From a checkpoint of a small transformer trained on Wikipedia.
Training: a variant of Muon for these matrices, 7570 steps.
Each number is 128 + 32 x the weight over its row's rms, rounded and kept within 0 to 255. Layers, rows and columns count from 0. The size above them is the row's rms in percent of the matrix's.

# layer 5 attention value, 640x640, rms 0.0255, rows 541-553, columns 512-639
size [119 118 119 117 114 116 117 115 118 118 118 120 118]
[[151 127 181 158 166 130 180  91 106 164 134 179 130 131 164 148 173 195 165 126 121 140  79 104 192 114 149 126 146 107 143  98  94 105 157 158 136 150  99 130  85 139 160 160  50 140  80 102 132 115  87 151 134 124 139 139 164 121 112 125 182 104 160 156  90  59 133 164 133 103  94 136 114 103 120 172 129 205  91 118 155  82 187  86 108 160 132  72 135 142 151 120 123 173 126 128 163  77 101 147 120 105 152 164 116 129 152 123 108 123 147 133 150 133 107 115 184 117 137  86  96 124 157 188 125 123  96 110]
 [151 154 157  76  98  72  96 146 118 184 161 129  80  83  96 140 137  70  86 122 165 113 171 126 107 119 119 180 140 121 188  65 142  85 180 126  87 146  93 114  81  99 138 132 164  95 103 125 120  96  89 141 110 151 107 100 156 141 198 157 118 160 154 159 151 112  97 132 149 139 145 199 118  87 161 106  61 116 106 110 133 114 131 109  97 181  96 166  73 150 155 140 130 117 122 113 163 143  94 164 115 160 112 138 119 177 139  89 121 120  88 105 141 176 122 148 166 111  86 218  33 134 145  96 130 129  91 171]
 [163  85 149 164 126 113  97  99 119 154  90 157 143 145 109 149 152  84 107  62 168 140  70 134 129 163 144 107  87 181 149  71 181 167 126 141 127 114 138 108 152  34 118 159 121 114 110 107 152 157 141  95 125 124 118  92 131 111 103 129 160 162 135 185  49 131  90 150 160 126 159 154  79 143  96 121 111 131  90 115 124 188 162 147  28 176 111 184  88  86 106 172  67 137 135 145 159 178 168  65 142 100 114 190 110 175 134  90 155 149 132 126 180 155  81 193 104  89 122 167 111 145 170 114 130  87 178  99]
 [ 75 179 120 133 185 105 124 103 135 135 100 131 126 111  28 136  90 104 102 110 172  85 115 124 121  91 158 143 137 130 124  94 166 117  71 108 178  86 149 123  86 152 116 121 156 148  99 145 101 142 153  93 123 127 122 152 135 160 102 120 132 116 171 126 165  90 106 119 139 160  68 179 179  81 155 154 118 186 153 161 153 151  98 111 153 162 182  74 124  73  65 144 186 169  50 130 102 153 153 106 138 106 149 121  93 197 106 168 131 131 117  93 160 131 127  97 132 119 112 142 137 162 157 114 176 134 148 181]
 [155 123 155 116 112 128  74 135 142  81 155 102 168 168 121 121 164 171 106 176 125 150  75 155 106 147 101 214 149  94 133 117  87 110 204 171 153  98 162  89  76  99 107 108 151 140  96 137 116 130  97 108 117 103 131 112 118 132 153  98 116 113  69 204 116 139 127  80 180 154 164 126 129 156 147  58 161 180 166 173 136 123 108 167 130  90  53 123 158  92  97 135  84 156 125 198  85 122 115 141 120 152  78 100  91 184 111  98  97 180 124 139 126 146 156 153 152 130 105 102 144 152 104 127 169 142 147 140]
 [172 206  98 167 136 143 176  79 140 173  98 133 145  69 125 121 125 126 123 137 156 150 141 176 142 178 155 129 114  72 147  80 163  66 162 166 147  91 121  92 159 148 103  76 106 160 147 189 142 130 159 182  82 145 137 139 161 129 117 122 112 162 159 128 151 140 116 154 117 169 103 117 144 142  92 163 116 189  73 123 145 160  91 149 163  99 115 137 122 116 202 128 148 126 145 133 102 101 118  24 175 188 124 134  94  93 100  80 143 129 131 159  80 105 163 116 167 131 100 192 160  79 152 106 133  94 150 126]
 [110 152 141 202 132  98  83  91 120 127 128 160  93 179 166 138 125 140 133 171 139 124  96 102 166 125 159 103 156  99 177 131 144 121 147 130 122  82  98 171 160 142 118 145 140 117 105 118  81 120  80  97 128 133 152 101 143 106 107  98  61 154 159 167 104 171 101  77  83 121 194  92 102 126 137 198  75 197 112 153  66 112 128 156 165 113 118 116 105 184  75 103 191 147 133 145 208 117 133 162  90 108  95 138 100 182 157 155 147 145  90 172 159 130  98  80 115 106 164 133 118 107 145 147  83 132 165  99]
 [168 174 121  73 144 172 160 116 139 124 153 125 130  75 126 183 114 139 143 146 109  65 122 169 169 100  89 135 157 117 100  98  87 118  87 109 118 134 107  60 113 127 146 148 124 156 157 179 146  96 126 126 142  94 127 162  77 121 135 108 114 146 160 147 130 137 115 145 174 232 160 163 163 134 143 115  97 129 135 165  89 152  95 129  68 112 132  71  65 134  93 104 100  96 154 165 143 177 155  98 116 128 137 153 100  75 150 111 158 157 175 103 177 235  91 163 134 107 149  93 190 165 152 147 135 134 113 174]
 [152 133 152 142 113 173 182 103  45 196 115  88 167 137 104 194 122 140 122 118 114 168 134 164 201 107 121 134 106 168 102 172 127 127 125 142 117 104  59 110 231 109 120 115 121 120 111 195 107 188 133 146 106 140 156 116 121 180 111 145 171 175 122 122 113 149 121 155 150  21 174 131 145  81  80 151 156 117 165 129 109  59 167  81 120  80  87 125 140 126 111 108 106 125  56 156 131 178 136 173 186 116  80 168 162 147  99 119 130 164 168  88 165 171  64  67 133 133  86 154 116  86 144 159  86 108  86 129]
 [107  96 100 117  98 113 142 157 211 107 126 168 134 140 145 131 144 170 104 141 167  70 141  87 136  89 124 117 137 137 145 133 105 113 126 113 104 178  96  63 168  93 147 124 108  93 134 144 153 126 138 158 121 118  87  96 116 113 112 134  99 115 100 175 101 104 103 177 120 139 140 109 164 168 147  74 158 169 125 113  97 125 173  78 128 114 104  96 130 156  83 117 131 161 107 136 152 106 106 106 123 153 145 106 116 106 107 148 134 179  79 130 111 147 174 165  97 170  96  68 202 135 168 154 181 160 132 143]
 [114  92  81 148 136 150 115 156 112 116 111 134 124 136 137 140 140 168 139 115  87 137  73 105 170 141  73 134 103 147 151 110 104  19  93  71 127 135  98 116 116 123 180  89 139 118 113  29 139 156 111 164 126 123 119  87 141 187 145  80 122 127 165 141 228 126 127 107 143 120 126 146 131  88 131 115 115  41  42  90 180 156 150  56 190 131 104 134 161 131 114 194 156 109 212 130 131 157 118 150 103  99  69  91 117 175 189 140 142  67 105 151 108  96  57 117 180 117 147 118 195  72 136 216 172 171  91 126]
 [151  91 117  91  96 110 129 140 126  77 126  93 161 105 118 171 124  55 183 126 144  86 103  93 141  79 132  92 140 106 119 176 154 170 100  76  96 155  94 155 161 167 159 127 170 126 123  85 135 105 141 138 136 102  95 188 141 114 125  98 144 159 125 143 116  33  83 171 170 173 172 146 107 171  77  94 150 138 167 145 181  75 140 127 137 148 137 155 120 165  87 162 164 107 130 159 115 181 116 156 112 122 143 129  92 150 145  99 154 118 112 181 107 158 163 144 159 171 144 169 153 121 135 136  95 128 113 159]
 [133 143 203 166 108  27 186  84 140 169 211 125  99 153 136 139  97 105  83 143  78  76 130 148 166 131 127 159 156 134 193 157 148 105  84 137 127 171 187 112 152 131 101 147 128 143 115  59  96 128 170  97 103 148 107  92 168  78  91  84 157 127  92 115 148 129  99 157 144 160 184 128  73  86  94 132  92 129 161 152  81 146 140 117  38 149 115 137  73 114 165 121  91 136 117  70 151 193 113 148 120 120 128 145 145 106 108 121 166 116 140 116 110  93  63 167 125  80  88 164 127 180 145 114  64 180  86 141]]
# layer 5 attention output (transposed), 640x640, rms 0.0302, rows 541-552, columns 512-639
size [124 121 124 124 125 125 122 124 126 125 124 125]
[[172 105 132 172 116  90 128 131  75  95 165 179 110 126  69 150  73 158 131  65 124 147 198 139  72 187 131 149 103 128 186  95  99  90 142  98 110 137  78 174 122 155 110 140 162 130 118 120 124 145 138  93  72 137 145 109 105  91 145 102 103 108  91  63 124 176 168 110 121  73 113  74 129 135 166 113 218 156 177 120 169 130 109 189 116 199 177 135 133  97 142 133 140  94  67  85  65 194  84 171 156  75  88 132 129  95 137 151 107 126 148 131 177 140 101 160 103  63 205 140 105 117  97 124 124 148  68 113]
 [152 135 158 100 135 117  98 158 122 161  69 181 139 149 138 103 128 111 135 147 108 123 103 115 123 135  59 151 147  73 202 147 188 150 129 181 175 174 164 158 130 141 111  89 165 134  83 147 122 124 106 109 118 123 142 151 125 149 130 167 138  86 173  85 102 131 114  85  79 119  80  78 135  98  99 119 165  98 133 143 162 131 162 167 140 168 152 106 131 163  97 147 153 107 165 156 101 170  90 127 116 164 171 177 142 108 132 183 147  57 100 205 154  86 133 164 141 106 138  90 155 196 110 192 134 119 148 134]
 [102  94 150 166 134 127 129 151 133  93 144 130 145  56 134 111 176 122 136 149 138 106 165 102 168 132 129 104 149 114 138  64 180  97  97 119 115 122  95 160 103 196 131 140  93 153 153 131  94 143 109 203 109 146 103 185 111 126 136 110 135 162 137 113 159  98 124 106  83  75 175 147  56 104  65 143 117 146 100  81  99 149 107 161 156 115  90 127 126 138 135 124 127  62  74 156 129 102 133 130  93 153 143 106 126 125 120 156 133  97 187 130 134 130 169  98 105  95  76 111 114 129 113  69  76 161  53 160]
 [154 150 142  86 107 149  85 150  95 125 136 120 110 110 164 198 120 148 154 119 153 224 173  99 137 119 121 125 116  98 122 118 156 102 115 160 147 130 183 126 136 130 101 126 110 155 163 139 146 157  75 114 111  70 179 110 112  86 148 134 134 160  78 142 132 138 154 121 126 109 125 183 119 210 164  93 207 155 116 144 102 149 151  75 127 101 125 133  82 101 197  93  99  80 158  73 156 130 199 145 126  97 158 154 161 130 155 129 145 143 146 107 114 119 131 172 141  74 139 123  71 190 150  66 138 166 120  43]
 [ 86 142 140  97 176 113  77  85 112 148 170 165 105  88 140  95 144 124 171 139  79 147 204 133 117 138  95 109  95 115  90 121 134  97 116  87 165 103 157  70 132 141 137 102 138 134 143  75 149 118 148 106 130 145 149 123 105  61 164 123 126 110 151 166 202 156 133 163 128  70  87 140 155 135  30 140 144 133 136 122 190 133 138 149 158 129 182 139 109 159 124 163 135 129 106 139 169 135 182  88 135 136 156 108 119 121  91 142 101 110 105  80  99 163 179 159 145  93 144 177 144 171 159 135 182 169  78 111]
 [109 156 112  65 106 136 135 129 100 198 162  51 172 104 134  97 144 140 160  98 104  89 194 146 176 131 135 146  93 105 113 140 138 155 144 166 124 114  74 172  71 128  77  91 165 115 152  75 136 119 167 152 122 133 138  94  91  72 156 128 146 156  73 153 109  55 110 133 149 126 175 120  85 148 116 182 151 135  93 108 176  93 104 109 137 176  89 116 142 136 102 184 121  94 112  72 206 124 141 120  99 122 181 188 152 117  81 130  68  96 149 118 164 151 121  93  92  99 169  82 105 149 118  86 137 118 143 143]
 [135 139 129 151 132 145 124 125 146 209 202 127 111 144 120 112 124 182 123 100  70 162 159 101 134  75 130 129 186 105 111  80  82 109 123 125 113 128 157 177 120 115 141  74 106 102 150 102 128  95 202 127 157  85 167 168 118 165 163 153 137 156 137 118 114 142 145  96 114 134 112 105 141 105  75 108 198 136 131 112 134 105 138 168 102 149 102 155 133 138 171 109 134  97 133 118  15 115 150 105 157 145  66 156  59 136 128 105 119 105  97 137 196 143 231 151 147 159 100 106 101  82 125 115 102 111 152 116]
 [161 157 173 187 110 110  79 144 159 165 114 146 172 131 123 113 133 114 137 126 107 176 146 142 179 169 116 127  80  55 119 133 155 133  96 128 139 138 156 173 191 114 115 131 129 107 134  82 105 156 100 153 171 151  51  77 114 134  99  93  80  91  66 134  55  92  85  94 218 138  76 115 144 134 166 101 145 120 149  74  87 113 106  98 175  80 168  98 153 127 177 147 154 174 106 112 131  80 122 129 123 131 127 148 142 165 126 163 133 114 189  78 165  88  92 121 147 140 137 140 135 113 108 131 123  77 117 180]
 [136 129 141 132 161 186  83 139 162 157 168 147 105 139  69 114 138 110 110 153  94  90 101 124  74 171 180 124 108  88 129  67 102 119  93 152 147 109 166 144  68 143 123 185 112  71 146  64 128 113 126 146 138 142 160  97 156 134 180 103 123 133 124  99 149 141 146 159 161 173 122  98 185  99 210  82  74  95 153 122 170 172  94 108 104 122  88 159 119 108  55 122 127 152  77 158 116 130 126 120 140 168 141 134 160 129 112  97 146 192 105 104 134 116 159 148 142 138 151 107 193 156 171 160 125  89 179 100]
 [ 97 109 123 148 126 114 106  82 189 125  71 150  98 120 156 113 188 123 156 159  66 165 115 148 168 157 111 180 174  86 166 124 127 118 138 165 164  98 169 171 106 137 140 168 113 150 173 139 165 124  90 100 187 151 132 156 175 156 154 131 112 153  76  62 121 133 121 118 127 117  96 109 135 153 131  88 101 108 144 126 140 149 130 189 202 117 119 112  56 120 141 173 155 132 110  63 160  87 131  55 131 104 111 124 128 126  36  72 104 110 111 139 140  74 150 149  77  97 113 118  92  91 138 150 183 145 104 120]
 [136 133  71 120 131 120  71 119  74 139 158 122 107  80 192 164 113 112 150 174 145 116 147 142  99  91 159 115 130 106  80 143 136 212 201 146  99 155 118 166 116  87 139 103 108 148  84 179 171 148 176 152 138 135 163 156 135 123 141  83 131  97 140  77 120 175 128 115 129 173 214 142 109 139 104 109 146 113 119 161 125 145  86  95 125 157 196 150 117 154 115  68 154 151 101 139 229 178 160  55 122 156 158 109 167 148 125 176 183 139 202 110 161  88 157 154  79 141  74  68 133  92 141 102 105 153 133 112]
 [157 102  91 108  98 139 172  80 141 177 158 118 170 138 156 148 155 151 127 135  79  95 118  90 106 159 131 137 141 148 124 150 155 144 143 129 111 111 159 152 109 134 127 134 205 105  66  84 156 144 129 167 153 141 138  85 122 143 113 113  73 127 111  91 128 126 121  72 116 147 122  96 130 125 143  97 147 108 133 127 215 165  73 214  76  43 172 127 117  96 145  99 131 120 135  84 205 118 192 166 139 135  95 160  91  85 144 103 113 164 145 141 115  57 112  82 115 172 186 150  80 156 164  99 165  99  99 104]]